python train.py --parallel_block=false --init_std_down=0.00456 --learning_rate=0.00776
Each number is 128 + 32 x the weight over its row's rms, rounded and kept within 0 to 255. Layers, rows and columns count from 0. The size above them is the row's rms in percent of the matrix's.

# layer 12 attention key, 32x96, rms 0.264, rows 12-31, columns 48-95
size [102  91  94  99 101 100  94  94 105  84 104 101  98 102 104  95  97  98 103  99]
[[134 131 192 167 119 144 122 108 112  97 109 103 155  85  86  96 104 154 147 167 127 116 197  92 205 120 171 124 165 145 141 104  68 119 145  82 106 146 211 117 126 171 155 150 156 117 123 125]
 [101 104 151 105  77 155 150 111 137 124 147 133 196 123 105 116  93 152 161 210 114  67 152 158 135 105 133 125 144 160  73 113 147 136 119 132 110 123 157 132 159 157  87 127 190 118 125  95]
 [112 110 125 172 150 154 116 159  74 146 140 138  94 167 141 157 169 150 122 151 117 116 163 114 132 109 156 168 116 161  79  85 201 174 151  87 164 153  69  47 122 128 102 174 135 158 126 103]
 [164  72 155 101 108 149 126  85 154 128 147 132 204 148 147 161  56 110 147 105 177 131 122 114 161 163 155 146 130 158  63 136 136 148 127 118  84 102 104  55 162  79 115 145  85 183 121 152]
 [122  57 163 180 103 147 104  86 154 134 170 142  91  98 175 138 108 121 133 123 110 126  81 145  52 130  99  77 112 120 110 133 161  93 170 168 148 128 125 169 155 139 173 124 137 166 146 127]
 [100 102 108 109 162  99 109 122 153 164 126 100 137 104 163 165 170 133 163 135  90  96 163 164 154 102 157  99  99 143  94 180 123  91  95  55 103 123 183 111 126 181 131 165 125 123 127 112]
 [ 87  97 160 113 144 106 120 141 161 117  83 145  90 188  78  93 129 127 164 175 160 130 144 100 136  91 151 122 135 125  71 103 115 176 150 103  70 121  77  88 139 166 135  85  93  63 150 130]
 [128 151 139  99 111 121  94 133  98 148 111 126 138 115  80 139 134 185 109 151 103 163 106 125  84 101 177 135 148 143 204 110 106 149 101 107  91 147 134 119 141 126 160  71 111 103 183 149]
 [169 124 116  74 146 102 140  93 171 117 120 135 128 155 153 118 207 133 126 150 131 145 134 134  80 144 190 125 151 106  84  70 121 139 127 119 113 144 177 117 103 117  50 125 155 157 146 133]
 [133 109 164 155 119  86 131 146 119 148 132 143 123 126 121  80 106  76  51 162 183 117 136  38  73 113 131 150 125 131 142 126  89  68 110  98 102 138  85 148 160 148  85  97 135  62 123 172]
 [120 192 123 123 132 118  77 148 136 137  95 158 134 130 125 156 119 119 116 148 100 118 144  97 115 140 145 118  93 107  86 130 158  59 189 134  82 150  86 119 144 145 108 138 127 126  84 116]
 [164  84 149 133 152 180 186 115 129 146 145 100  80  95 186 120 117 169 126  87 108 143  92  89 144 114  73 112  99 101 164 114 150 126  72  93 130 126 154 149 132 162 154 189  83 100 145 117]
 [117 196 124 152  88 125 123 142 148 130 100 127 151 109 156 114 179  62 121 151 165 101 129 145 165 149 148  82 144 165 126 149 134 107  81 121  91 148 144  76 110 108 164 175 103 100  94 148]
 [148  88 187 125 128 151  51  90  98  84 102 164 101 110 148  76  83 150 157 118 165 130 100 183 145 129 132 164 101 147  86 115 119 156 115 136 111 119 120 124 121  71 125 160 143  99 190 141]
 [155 144 133 133 129 183 102 115 124 133  78 117 126 147 137 188 162  98 144 118  32 161 114 131 112 127 160 127 142 109 111  43 153  69  73 188 118  95 141  95 144 175 121 156 158 147  82 131]
 [112  83  88 107 152  69 116 153 158 133  94 143 123  80 119 145 125 185 118 130 169 174 141 130 198 132 140 172 106 136 168 108 176  43  88 131 164 112 136 127 162 113 150 149 173 112 133  47]
 [156 199 103 121 122 105  92 134 158 127 106 128  87 141 118  88 123  89 143 100 136  95 144 185 123 128 102 141 102 156 131 162  80 126 130 126 150  92 110 143 173 129 132  98 152 139 119 111]
 [109 112  68 130 132 123  95  60 175 119 100 147  82 110  93  34 134  67 105 125 127 110 149 206 126 119 179 135 165 149 134 189 155 105 139 150 180 188 137 135 117 107 138  74 114 166 143 109]
 [112 178 126 117 146 146 166 157 110 120 116 127  82 102 111  75 147  87 120  83 166 143 111 133  78 169 123 114 159 145  88 131 154 123 139 150 147 151 137 108 143 170 119 128  73  99 177 150]
 [122 121 111 147 130 108 145  89 110 102 117 135 179  25 163  77 143 109  98 159  87 133 153 193 101 115 120  67 142 123 136  68 168 162 114 112 145 113 129 100 116 120  65 142 136 134 126 161]]
# layer 12 attention query, 128x96, rms 0.279, rows 13-31,45-63,77-95,109-127, columns 48-95
size [ 91 108  81  75  79  87  88  88  79  77  88  70  87  82 100  89  90  89  79  86  79  81  80  80  93  88  98  74  87 101  92  92  90  94  95  91  81  90  83  95 107 109 112 100 106 109 100 110 107 108 116 116 105  92  96 114  94 100 102 112 114 124 113 111 109  97 118 118 111 117 117 103 116 112 110 118]
[[ 86 146 129 112 114 111 203 124 140 143 146 171 107 108 108  95 119 159 168 196 145  68 131 148 126 111 138  55 137 101 144 184 124 158 107 178 112 133 139 157 129 152 162  68  99 146  77 118]
 [106  95 152 107  99 124 122 143 148 119 108 120 177 171  85 156 131 142 167 112 103  85 125 109 104 136  85  63 136 126 158 149 136 118 126 144 133 111 109  96 161 147  66 176 169 158 102 122]
 [121 121 171 116 137 146  81 137  93 199 133 150 176 109 144 114  63 124 156 112 133 178 151 144 120 201 179 141 150 172 100  63 171 109  97 114 167  77 151 131 120 102 118 160 181 161 142 110]
 [101 102  95 160  76 116 138 140 189  99 135 168 154 118  90 218 130 129 133 121 108 204 124 136  95 160  85  87  79 118 115 134  95  65 180 132  96 152 125 157 128  89 165 120 160 150 143 118]
 [179  76  94  96  92  96 174 161 169 129 145 158  95  90  81  99 182  83  75 153 145 149 133 139 127 153 113 129 158 103 142 150 134  92 114 101 154 174 145 102  90 183 156 168 114  89 167  75]
 [121 145  78 133 140  72 133 148 179 111 137 109 121 130 119 102 129 107 146 145 149 183 144 130 152 112 124 114 137 142 152 131 134 136 121 135 129 125  61 159 142 165 139 144  88  87 137 162]
 [150 110 179 159  89  70 148 136 139 139 140 122 126 103 117 129 165 179  54 140 130 162 197 136 109 131 172 101 125 119 178 124 136 165 133 163  79 140 108 110  82 103 157 107 133 123 120  89]
 [159 169 140 103 133 108 152  61 189 129 126 136 124 140 144 123 131 139  81 140 131 191 164 137  61 188 151 105  61 107  98  97 154 130 137 137  81 127 142 157  90  91  71 108 123 152 152 152]
 [114 114 180 165  91 111 135 185 135 149 141 158 102 121 153 166 144  63 169 162 114 108  98 145  96 178 105 140 151 159  80 118 172  93  94 144 143 149 105  93 122 118 144 125 132 121 107  95]
 [ 94 177 163 108  99 154 149 114  94 167 127 215  88 121 131 104 110  72 123 134 108 158 177 133 154 138 119 113  50 101 115 117 142 115 113 102  55 121 129 144 144 143 150 198 139  82 139 169]
 [ 57 115 195 128 124 106 127  92 145  72 153  94 129 158 133 124 137 146 127  92 120 158 125 112 112 101  86 177 159  92 159 102 220 151  83  89 160 125 107 124 168 144 124 159 132 116 125  71]
 [ 87 160  97 141  99 121 155 117 132 123 137 141 138 125 101 103 166 120 126 140 189 147 113 113 115 117 142 119 132 105 163 155  85  49 137  76 132 173 103 149 202  91 100 151 150 130 116  90]
 [147 125 114 192  94 156 127 104 136  96 100 149 104 107 131  97  98  99  99 151 178 163 138 165 150 165 152 116 101 135 127 155 142 141 140 140 134 128 108 101 159  53 108 121 105  67 149 162]
 [120 178 160 130 160 168  60 125  99 135 129 127 149  90 139 163 120  90 158 151  62 138 114 129 149 108 122  98 132 105 107 114 155  88  99 173 137 162 220  97 107 151 193 138 179 163 138 116]
 [170  88 175 100  80  81 109 162 168 141 157 167 131 118 118 125 173 196 105 143 144 164  90 190 109 157  82 157 103  75 174 145 109  94 147 174 146 138 135 126 124 101 151 139 157 102 165  53]
 [112 182 118 109 120 102 120 175 184 169 125  99 153 140 127  87 125 172 160 107 120 107 118 128  95 156 136 100 118 123 117  94 104 149 120 108  61  80 132 127 130 191  66 107 147 140  93  97]
 [ 77  79 105 133 166 176 139  88 121  64  85 124  91 114 177 153 154  93 109 147 144 111  95 188 130  82 133  83 146 110 104 171 130 131 149 144 170 119 136 132 147 132 164 145  68  99 140 116]
 [169 103 120 167 137 177 135 110  88 159 112  99 160  94 182 144 161 130 156 158 124  99 142  90 136 167 193 147 104 119 157 112 113 165 145 128 157 126 188 163 105 143 130 110  92 144 180  86]
 [122  99 143 135 156 161 109  47  82 118  94 152 137 113 149 160  69 118 116 142  75 101 143  95 147 156 128 150 131  92 190 137 182 118 133 134 115 108 119 116 105  94 125 120 109 141  65 124]
 [ 94 170 174 143  94 109 178 168 147 113  78 109 138 145 134  91  99 177 192 189 124  87 186 125 144  93 161  91 158 123 151 146 127 146 141 142 103 161 162  78 116 156 114  89 180 150  74 103]
 [142 126 134 124 157 100 122 181 151 176  86 115 147  94  93 139 142 104 121 144  97  65 174  92  96 136 106 118  76  98 121 221 181 107 139 157 167 125 134  66 143 172 112 116 155 146 133 114]
 [114  98 200 132 122 139 118  91  90 176 147 161 130 118 139 115  33 118 140 103 178 192 191 127 116 193 136 115 111 166 114 110 159 147 127 140 165  97 118 119 127  54 111 104 190 136 152 109]
 [116  69 139 140  64  99 145 110 165 118  88 199 128  87 135 189 128 131 143 141 112 159 152 136 109 126  61 107 121 137  84 108 116 101 180 159  83 182 163 154 113 142 212  96 137 102 155 124]
 [180 140 118  91  95 109 144 155 145 195 112 155  94  85 120 100 141 117 104 147 133 133 138  93 109 139 122 117 152 114 125 143 125 100 151  93 133 177 184 117  72 169 176 118  79 109 139 108]
 [ 92 148 117 130 112 105 126 119 154 155 121 117 122 134 101 140 141  97 178 165 130 159 118  88 174 137 128 123 125 113 158 149 155 137 119 185  98 182  91 139 150 140 115 118  67  81 134 133]
 [114 124 133 148  73  62 169 138 118 168 177 127 101 115  93 107 148 188  44 119 132 102 197 118 122  81 194 114 153 143 181 116 140 168 147 142  76 153 143 113 121 100 141 103 105 124  77 144]
 [210 167 110 107 140 115 164  85 181  84  90 110 119 145 158 139 126 137 127 148 141 173 159 124 105 147 173 130  92  77 113 165 129 139 116 176 120 152 176 180  80 103  84  81 129 176 171 133]
 [ 97  92 129  77 146 165 158 130 157 109 146 135  94 109 131 164 138  51 115 131 152 152 176 183 138 138  99 193 129 126 175 129 131 104 130  49 143 165 155 110  99 113 150 167 117 104 119  82]
 [106 181 159  77  87 166 114  86 102 133 132 183 119 133 105 115 139  84 132 140  67 208 155 132 112 138 127 122  46 108  91  89  97  95 125  80 101 121 120 100 155 163 103 151 126 129 148 142]
 [ 89 137 189 102 167 115 136  95 174 104 166 100 100 147 134 112 120 126 148 117  98 119 146 106 149 116 109 181 193  95 104 100 231 132 109  84 170  99 106 107 179 129 119  82 155 120  97  88]
 [107 166 129 119 121 118 170 145 137 156 129 172 170  84 176 100 161  74  99 172 169 117 108 116 118 146 101 114 140 153  79 143 125  71 139 112 130 172 144 140 137  79 109 116  93 186 102 142]
 [144 159 118 223 117 193 119 130 140 147 124 120 121 129 134 113 128 116 131 117 171 164 186 126 153 139 164  92 152 112 122 151 158 169 125 138 129 140 139  91 149  56 126 117 129  66 105 172]
 [ 88 166 136 107 165 224 117 115 107  97 116 159 124 112 115 168  90 110 127 123  91 136  98 106 143 108 109  66 126 108 105 132 167 101 132 164 104 121 181  51 146 131 189 132 184 134  79 115]
 [157 116 112 106 146 114 132 198 175 118 196 187  95 120 133 122 156 177  97 119 133 169  92 177 168  82 127  95 113 107 181 126  94 101 169 143 130  76 164 133 136 135 149 156 125  70 104 101]
 [ 71 199  83 114 111 152 183 105 135 149 118 128 116 161 122 110 156 164 119 112 160  87 115 129 112  63 158 109  94 108 141 111  98 165 208 116  86  85 148 116 133 130  92 116  89  80  96  98]
 [ 65  68 110 148 112 152 184  83 104 114  74 160  92  76 176 145 123 157  70 146 142 110 135 157 151 109 149 122  95 106 124 141 154 147 145 107 125  81 167 175 145 146 120 117  90 121 178 144]
 [176 124 112 140  78 161 156 103 131 142 143 139  94  97 164 173 139 144 153 113 134 119 125 117 114 214 156 204 106 141 107  70  71 124 116 121 183 178 178 146 126 163 110 125 145 129 226 132]
 [158  98 106 138 140 121 137  54 100 119 115 126 147 108 165 124 131 138  90 138  94  89 128 125 110 136  95  69 139 139 167 163 177 135  79 115 105 123 110 139  97 109 114 103  82 120  54 137]
 [121 154 208 125  93 146 184 107  96 119 104 174 127 111 128 113 102 205 164 179 115  87 157 146 130 127 156  88 143 120 126 138 163 170 116 180 109 108 202 106 106 100 124  86 147 158  98 121]
 [106  99 136 119  79 122 102 204 121 152 113 142 105 124 120 151 123 152  81 171  60  73 139 113 124 161 131 129 121 108 135 172 147 169 106 180 164 120 131 145 112 108  89 167 159 164 182 103]
 [135  71 185 117 114 153 120  92 134 191 105 106 156 141 137 121  49  59 172 101 174 147 174 104 138 190 163  97 123 164 110 154 156 148  92 144 152  92  73 116 149  81 111  85 190 135 134 129]
 [150  74 157 169  63 105 146  68 193 102 144 181  94 121 115 210  89 137 152 137  84 146 136 157 103 128  40 142 110 126  93  78 120 120 187 142 106 163 113 153 121 125 153 126 117 123 143 141]
 [140 140 101 100 151 105 103 131 128 152 140 130 112 108  79 117 124 123 129 145 123 115 131 126 136 125 110 103 149  92  90 164 176 109 103 103 147 168 133  69 110 175 122 126 129  93 150  77]
 [139 122 113 130 110 128 116 151 128 104  89 108  87 138  65 167  95  87 183 167 152 177  97 101 143 137 163 102 105 109 174 128 105 160  85 138  97 146 103 136 149 166 144 123  80  60 150 104]
 [137 143 161 136  67 104 138 118 107 135  94  92 116 126 107 169 115 146  91 119 124 153 185 136 128 118 194 159 150 145 177 145 116 160 110 107  90 173 111 127 130 123 161 107  97  95 109 144]
 [184 133 116 143 187 101 139  75 217 127  72  91 143 142 131 119 165 136 117 136 175 144 172 105  68 192 160  96 111 114 111 119 120 115  95 143 117 128 143 115  80 134  74  71 169 197 129 155]
 [106  87 164 141 165 117 154 105 117 143 131 161  96 106 146 159 137  18  83 184 164 160 147 100  90 122 149 127 157 178 137  99  96  98  97  90 126 132 102 120 126  91 140 142  95 119 122 142]
 [103 166 181  67 109 147 111 144 101 149 159 190 143 123 114 135 108 119  87 141  83 157 142 147 110 127 129 126  53 106  75  99 112  82 146  80 117  86  98 150 147 158 121 164 115 152 151 116]
 [ 93 151 153 116 179 135 120 118 172 109 198  92 114 135 141 168  95 165 124  90  98 127  90 101 129 110 106 160 164  69 112  96 205 123 115  83 173 142 103 121 186 141 161 159 137 135 150  74]
 [119 174 108 126  68 121 156 166  96 162 107 132 134 100 154  71 173 119 131 157 197 123  73 122 158 142 169  83 122 157 142 145 140 114 143  84 111 147 136  54 119  88 147 133 111 115  98 186]
 [136 121 160 197 116 143  87 141 144 139 124 142  93 122 118 104 104 114 117 123 166 159 150 132 117 177 164 105 113 128  89 117 129 172 109 110 128 104 128 140 151  26 135 151 141  49 160 199]
 [ 95 165  86  94 167 198 115 110 125  99  92 133 136  99 106 148 143 112 121 144  86 164  55 101 121 120 135  82 115 122  98 101 155  95  77 155  92 157 169  65 151 162 182 130 182 154  74 141]
 [109  98 170  87 158  98 105 174 136  95 172 182 156 107 157 148 144 190 113 144 168 141  61 180 165 119  80 118 149  72 185 121 168  64 142 140 137  78 171 148 160  88 133 146 168 100 110  74]
 [132 212  79 137 133 159 148  96 124 110  80 114  92 159 110  88 156 137 150 102 131 111  78 165  99 132 109 106 122 158 114  77 106 161 180  98  98  74 108 128 159 145  96 149 127  89  87 132]
 [ 89 112  92 135 112 149 153  55 121 140  55 159  79 105 164 139 119 133  59 128 143 103 168 151 142  85 216 122 137 125 129 163 134 135 137 128 119 118 165 152 172 132 115  92  94 123 144 186]
 [147 177 136 181 106 150 160 132 118 140 122 119  66  90 151 135 143 103 120 137 142 110 120 119 101 180 166 170 124 135 167  84 113 141 141 136 154 176 157 115 157 166 104 121  71  78 211 114]
 [123 102 101 139 157 140 179 156  67 105 136 122 117  81 204 154 121 149 111 144 130 124 130 102 104 144 130 113 110 146 107 155 199 121  96 118 103 170 128 100 109 155 116 126 114 115  79 152]
 [111 125 158 120  81 101 164 127  99 120  98 168 115  93 153  95  69 186 143 193 112  83 155 135 164 147 172  73 142  96 138 173 147 155 131 200 111 114 166 125 112 107 147  78 153 157  86 120]
 [108 115 139 110 137 115  75 172 143 134 136 111 141 109 124 158 114 128 101 161  80  99 161 144 132 167  99  50 106  83 167 189 143 131 104 192 169 130 147  95 139 140  54 128 135 181 148  93]
 [149  97 200 117 103 158  87 105 122 199 107 127 146 146 164  93  54  97 147  98 167 168 164 100 123 164 140  78 106 133 107 153 160 164 125 157 198 125 112  90 126  68 120 104 210 126 129 112]
 [105  86 154 158  48  82 127 100 180 109 131 180 117 115 124 215 100 154 156 141  99 182 160 141  88 154  50 126 101 145  76  93 109  96 160 162  96 153 107 163 129 113 149  99 106 131 151  88]
 [158 147 123 130 111 113  99 127 135 155 125 136 111 124 106 102 138 100 104 121 147 146 104 115 100 139  92  91 145 103 105 160 180 111 110  90 155 152 139  89  92 147 135 112 127  79 154  93]
 [141 131  99 117 113 128 118 143 136 131 112 121  97 133 122 189  88 106 182 158 170 153  98  97 142 149 147  77 115 123 162 166 129 144  73 179  98 154 114 188 151 132 127 116 110 104 153 151]
 [143 148 120 136  50 100 161 140 122 131 121 105 120 128  87 117 127 163  82 116 117 129 189 151 142 101 205 130 138 159 197 137 153 150 122 126  97 177 145 121  96 128 152 120 117 103  70 124]
 [142 141 132 112 184 114 147  52 190  92  73  95 120 116 138 135 132 158  91 161 148 128 159 107 111 190 150 121 143  88 107 127 120 136  63 171 124 157 147 161 103 151  67  60 147 170 170 122]
 [107  91 170 130 178 130 152 130 145 144 140 114 131 116 141 206 170  30 131 163 125 168 196 138 115 141 157 180 145 137 156 130 111 123  83 111 145 130 125 118 110 145 120 129 126 117 100  64]
 [107 159 170  73 120 148 123 118  61 152 137 164 140 106 108 123 105 135 103 152  57 167 146 143 134 111 134 136  45 105 124 124 100 102 154  82 119  59 112 139 139 164 129 172  98 151 168 146]
 [103 117 149 107 196 121 127 124 207 127 167  82 118 147 116 142  84 150 154  93 140 133 163 144 138 128 100 131 175  94  96  82 186 102 115 104 198 146 106 120 143 135 184 164 134 123 122 101]
 [ 90 147 128 118 101 124 185 152 100 139 125 137 155 118 150  96 147 101 150 142 168 123  56 127 137 143 132  67 146 132 141 134 139  84 137  59 118 136 101 109 124  94 118 118 123 146  62 153]
 [117 146 154 220 127 152 125 135 148 173 133 119  92 117 115 123 129 122 106 124 164 132 148 118 129 152 176 110 162 122 118 109 165 203 116 101 110 127 137 119 134  49 123 153 129  73 121 168]
 [116 164  97  95 179 201 117 107 170  92 128 134 134 115 107 114 140 125 145 124  99 127  86  99 144 129 119 102  82 120 115 130 167 120 115 175  82 154 166  66 115 135 201 121 193 141  85 153]
 [171 115 154 109 117 144 107 184 172 125 161 195 151 114 127 139 163 193 101 134 161 138  84 214 177 135 119 111 101  99 190 118 106 116 168 137 115  42 152 153 132 119 126 133 174 110  95  92]
 [111 203  94 141 141 140 151 111 126 104  88 108  93 159 154 103 163 166 132  86 124 129  90 191  75  91 145 110 116 126 100  83 124 161 186 106 113  58 145 140 164 127  84 151 131  72 107 131]
 [ 81 100 111 138 105 177 150 105 109 118  58 156  71 117 214 155 132 141  78 137 156  92 127 178 135  82 149 140 110  88 138 148 132 138 160 141 148  86 175 200 136  98 152 115  89 112 151 191]
 [177 124 115 171 122 150 140 107 168 130 141 109  62 124 152 152 135 130 131 126 102 105 118  79  94 213 175 133 110 135 158  62  68 147 149 130 173 164 144 156 128 159  99 146 114 101 231 138]
 [137 118 101 141 165 124 194  97  70 106 146 121 148  91 175 152 115 175  89 154 124 118 112  78 142 113 118 142 104 125 181 171 157 141  87 132 118 146 148 114 104 124 112  76 106 103  68 125]]
# layer 12 attention value, 32x96, rms 0.293, rows 0-8, columns 48-95
size [107 101 110 102  97  93 105  92  93]
[[ 75 134 139 101 119  84 187 127 147   2  86 169 132 128 117 110 100 140  84 132 177 137 137 142 121 122 111  84  98 109 104 130 131 137  89 136 117 140 116 133 158 175  77 130 147 166 136  55]
 [117 117 166 115 146 176 119 151 153 114 139 107  81 133 155 111 111 142 136 126 111  56 141 136 138  79 148 135 151 178 150 133 101 123 106 110 136 181 166 132 101  99 122  59 139 163 127 137]
 [113 130  96 201 119  86 146 181 130  79 126 136 135 132 101 122  78 173 111 139 145 144 176 184 132 105 127 153 145 139 159 126 125 144 119 133  65 136 163 123 130 136 121 132  88 149 117  95]
 [103 147 110  70 150 107 127 146  78 153 134 140 146 146 118 104 176 172 101 139 153 140  89 119 114 106 116  96 200  64  93 179 156 103 147  74 132 108 151 154 146  95 125 134 168 142 111 199]
 [168 123 151 153 159 131 140  61 154 195  94 116 135 123 153 152 122 158  68 133 129 124 143  90 106 123 109  33 156 102 193 134  77 130 101 151 158 178  90 114 128  80 104  99 143 140 152 123]
 [150 132  89 137 135 143 146 104 106 180 106 142 128 134 130 153  82  87 137 127 145  77 114 149 109 112 150  70 149  47 140  65 200 169 129 142 147 140 202 116 155  92 115 152 131 116  97 157]
 [132 127 112  97  97 103 120 122 144 103 209 133 159 109 172 157 128 122 111 129 167 158 129 105 134 134 114 102 142 117 152 142 159 156 136 183 130 154 107 104 144 148 157 112  99 181 116 140]
 [199 121  70 135  94 182 108 112 107  82 122 108 142 147 125  98 168 149 123 132 161 145 155 168 131  83 143 177 102  84 157 154 152  94 123 133  74 185 123 108  98 167 196 162  52 143 100 103]
 [154 112 101 126  80 162  86 180  89 208 113 102 156 115 126 163  83 143  89 139 145 134 145 223 152 125 171 120 119  87 135 161 132 163 112 153 126 148  99 199 108 150 170 115 133 142 100 114]]
# layer 12 attention output (transposed), 128x96, rms 0.3, rows 0-8,32-39,64-71,96-103, columns 48-95
size [ 63  75  80  77  71  78  75  71  62  91  99  89  98  88 102  94  80  90  82  97 102  90  76  83  93 155 148 143 156 130 145 127 111]
[[150 196 110 165 159 143 118 179 152 141 123 169 102 110 182 154 178 114 128 177 114 124 120 148 118  50  94 119 130  93  94  95 183 203 175 164 142 102 110  62  74  72 109  83 109 160 116 147]
 [ 44 132 115 131 122 117 127 134 130 111 161 152  77 108 120 138 123 118 146  78 184 156 148 100 136  85  96 145 185 145 148  79 138  85 163 118 151 138 174 150 151 134  96  89 160 141 107  97]
 [171  88  92 116 194 139  87 142  99 174  93 110  49  81 178 132 185 153  78 176 153  98 141  90 101  93  82 103  75 131 113  98 107 114 143 124 102  81  90 109 135 119 180 161 146 125 146 106]
 [101  89 127  94 112  91 134 142 165  62 116 181 135 114  86 139 153 115 129 175 138 156 145 135 127 102 127 120 187  46 112  95 164 115 159 169 161 115 105 135 111  76 133 129 150 131 137 162]
 [113  56 147 105 143  89 129  53 183 150  88 112 113 197 110 123 141 143 122 102 176 123 106 121 108 113 178 119  97 116 105 131 146 125 141 185 123 110 167 113 159 157 115 181  59 131 125 119]
 [149 138 120 149 132 163 130  98 106 139 112  79 112 148 122 141 113 168  75 101 168 138 105 122 211 122 176 124 152 179 153 161 116 151 105  65 152 145 189 124 194 112 156 115 130 126 122 123]
 [149 182 142 130 126 184 119 177  88 130 126 197 131  93  98 118 122 141 136 127 140 137 175  97 159 116 115 173  79 192 134 139 155 101  87 130 178 158 109 137 106 162 185 180 100  86 184 107]
 [118 117 106  97 179  73 170 160 111 143 136 135  87 121 172  90 173 154 171 103 154 124 143 103  78 144  52 117 101 120 149  99 150 175 196 122 131  11  74 144 128 104 115 109 164 126 154  73]
 [113 132  64 147 107 173  98 154  88 118 118 138 116 147 109  99 103 113 139  43 150 124 100 147 119 164 118 127 214 157 121 110 138 116 138 179 132 144 108 107 139 157 182 128  76 160 157  65]
 [ 89  83 158 127 191 130  93 120 104 133  91 134  94  64 113  91 150 132 149 150 149 133 177  54  77 104  55 198 135 100 145 129 143 133 117 101 128 192 119 119 104  77 143 120 122  99 125 172]
 [ 75 139 134 103 138 124  69  78 155 128 149 137 113 125 133 169 177 119 143 146 133 139  96 139 142 134 122 182 129 106 139 106 121  90 140 125 159 165 141 153  85  93  81 102 109 122 103 131]
 [ 93 124  83 128 141 124 150 108  99 135 121  92  85 112 124 175 162 110 117 170 116 115 150 133 118  56 123 168  81  83 147 121  84 148 133  87 144 114 185 105  88 139 157 181 127 114 108 111]
 [111 108 109 109 119 148 114 152 116 130 118 113  57 110 141 145 115 118 139 150  97 159 179 114 151 103 136 126 187  67 132 111 139 162 129 167 113 168 107 129 147 183 158  78 106 114 113 164]
 [115 189 215  62 132  84 116 124 149 151 106 156 148 124 129  87 109 155 124 144 120 161 121 105 161 130 181 129 138 101 128 117 102  75 159 193 152 146 125 118 132 193 117 114  75 137 138 168]
 [153 100 175 102 121 190  75  73 126 143 113 175 149 159 121 146 137 171 133  78 152  75 122 148 118 115 137 174 153 103 111 118 177 140  99 143 138 123 168  29 135 189 107 108  34 129  85  93]
 [128  90 101 126 108 195 135 173 113 141 159 210 135 126  77 115 142 130 160 133  87 145 172 136 100 133 154 101 114 130 111 115 136  82 175 150 165 109  85  98  71 131 127 173 110 103 181 116]
 [121 169 133  94 122  86 159 131 114  93  84 154 111 155 108 132 110 130 137 132 142 179 129  82  48 204 114 126 123 136 180 113  96 228  94 145 113  58 100 139  95 109 139  62 158 129 137 101]
 [131 139 118 117 186 125  67 167 113  83 163 129  85 132 162 123 138  97 173 151 122 114 180 102  86  60 111 133 114  87 147 126 140  96 128 109 122 165 153 127 160  69 144 165 150 135 129 167]
 [105 120 118 143 134 160 109  83 147 135 138 113  99 129 152 130 152 167 166 109 118 108 119  62 131 157  91 187 170 121 131 106 163 132 150 147  88 116 105 118 116 130  68 142 133 162  93 104]
 [127 137 132 128 156 117 123 117  96 161  69 138 106  50 178 141 174 102 144 255 157  63 145 125 137  54  56 138 118  87 138 118  92 135 124 144 116 124 109 115 113 118 151 133 106 161 129 147]
 [113 117 120  56 181 107  80 141 184  97  78 145 119 144  71 147 119 139 149 105 167 144 130  99 139  93 154  81 131 114 115  54 128 146 126 193 143 113 106 126 123 121 136 114 165 111 131 187]
 [156 143 147  28 108 107  59 150 172 121 128 133 113 155 185  75 117 135 133 192 137 151 109 177 173  98 163 109 131 121 156 114 184  41 198 161 127 172  73  90 156 156 110 139  94 155 105 138]
 [125 126 112  98 117 180  84 140 111 132 123  85 105 149  62 126  97 177  84 131 138 105  78 156 160 108 113 182 165 105 127 191 110 128  63 137 144 118 177  19 147 103 139 142  76 104  99 125]
 [132 122 102 113 109 188 122 163 144 159  98 161 120  31 128  93 154 104 136 149 103 128 145 132 127 146 100 143 124  97 120 113 113  53 139 118 186 170 147 121 104 124 160 150 170  82 201 133]
 [152 153  55  91 164 107 138 105 125  59  88 124  96  89 156 125 123 145 150 153 149 136 137  85  68 136  87 116 147 136 111  72 170 227 119 142 140  46 115 144  90 124  70  90 180 136 132 143]
 [129  65 146 142 171  98  86 147 132 116 141 112  89 133 139 141 144 103 150 125 108 134 178  99  86  21  73 132 152 109 190 133 119  81 128 102 139 196 137 111 112  77 148 123 122 141  95 122]
 [ 97 174  98 136 135 171  69  86 102 143 148 173  99 106 146 103 171 170 147 185 110 128 116  85 130 101 122 204 140 116 129 131 163 133 164 130 130 121 120 141  76 111  44  89 116 151 115 118]
 [159 140 114 111 160 141 143 117  89 186  78 131  84  56 150 152 189 124 125 189 132  80 164 117 117  82  54 135  89  79 149  96  84 177 139 128 141 129 124  77 125 114 187 147 129 145 142 110]
 [ 75 125 116  82 176 112  94 137 195 138 101 122  81 114  57 141 142 103 175 132 156 129 167 111 120 129 144 115 127  84 109 120 169 145 118 209 159 119 110 135  85 161 169 116 118 143 116 148]
 [130 128 156   7 114  80  84 120 163 126  92 125 165 130 210  81  96 131 119 164 128 162 121 128 157 110 179 137 149 120 150 122 141 107 200 182 117 158 112 138 174 162  94 126  39 142 138 165]
 [125  93 151  91 112 151  66 101 126 130 144 100  67 170 100 135 110 185 102  85 143 107  92 131 133 121 154 198 189 120 127 144 161 131  83 128 148 137 173  51 178 164 151 116  75  99 108  87]
 [142  64 123 124 124 165 124 187 158 156 143 179 112  78  93  91 166 121 148 131  94 119 154 120  91 135 120 127 116  94 117 101 110  73 134 131 167 181 131 126  60 169 120 159 150  86 156 101]
 [167 122  77 107 203 122 164 117 101 124 116 191  87 158 168 127 153 113 152 114 138  95 146 116  54 128 126 136 115 152 161 121 117 150 135 205 125  53 147 145  99 117 149 136 175 119 144  95]]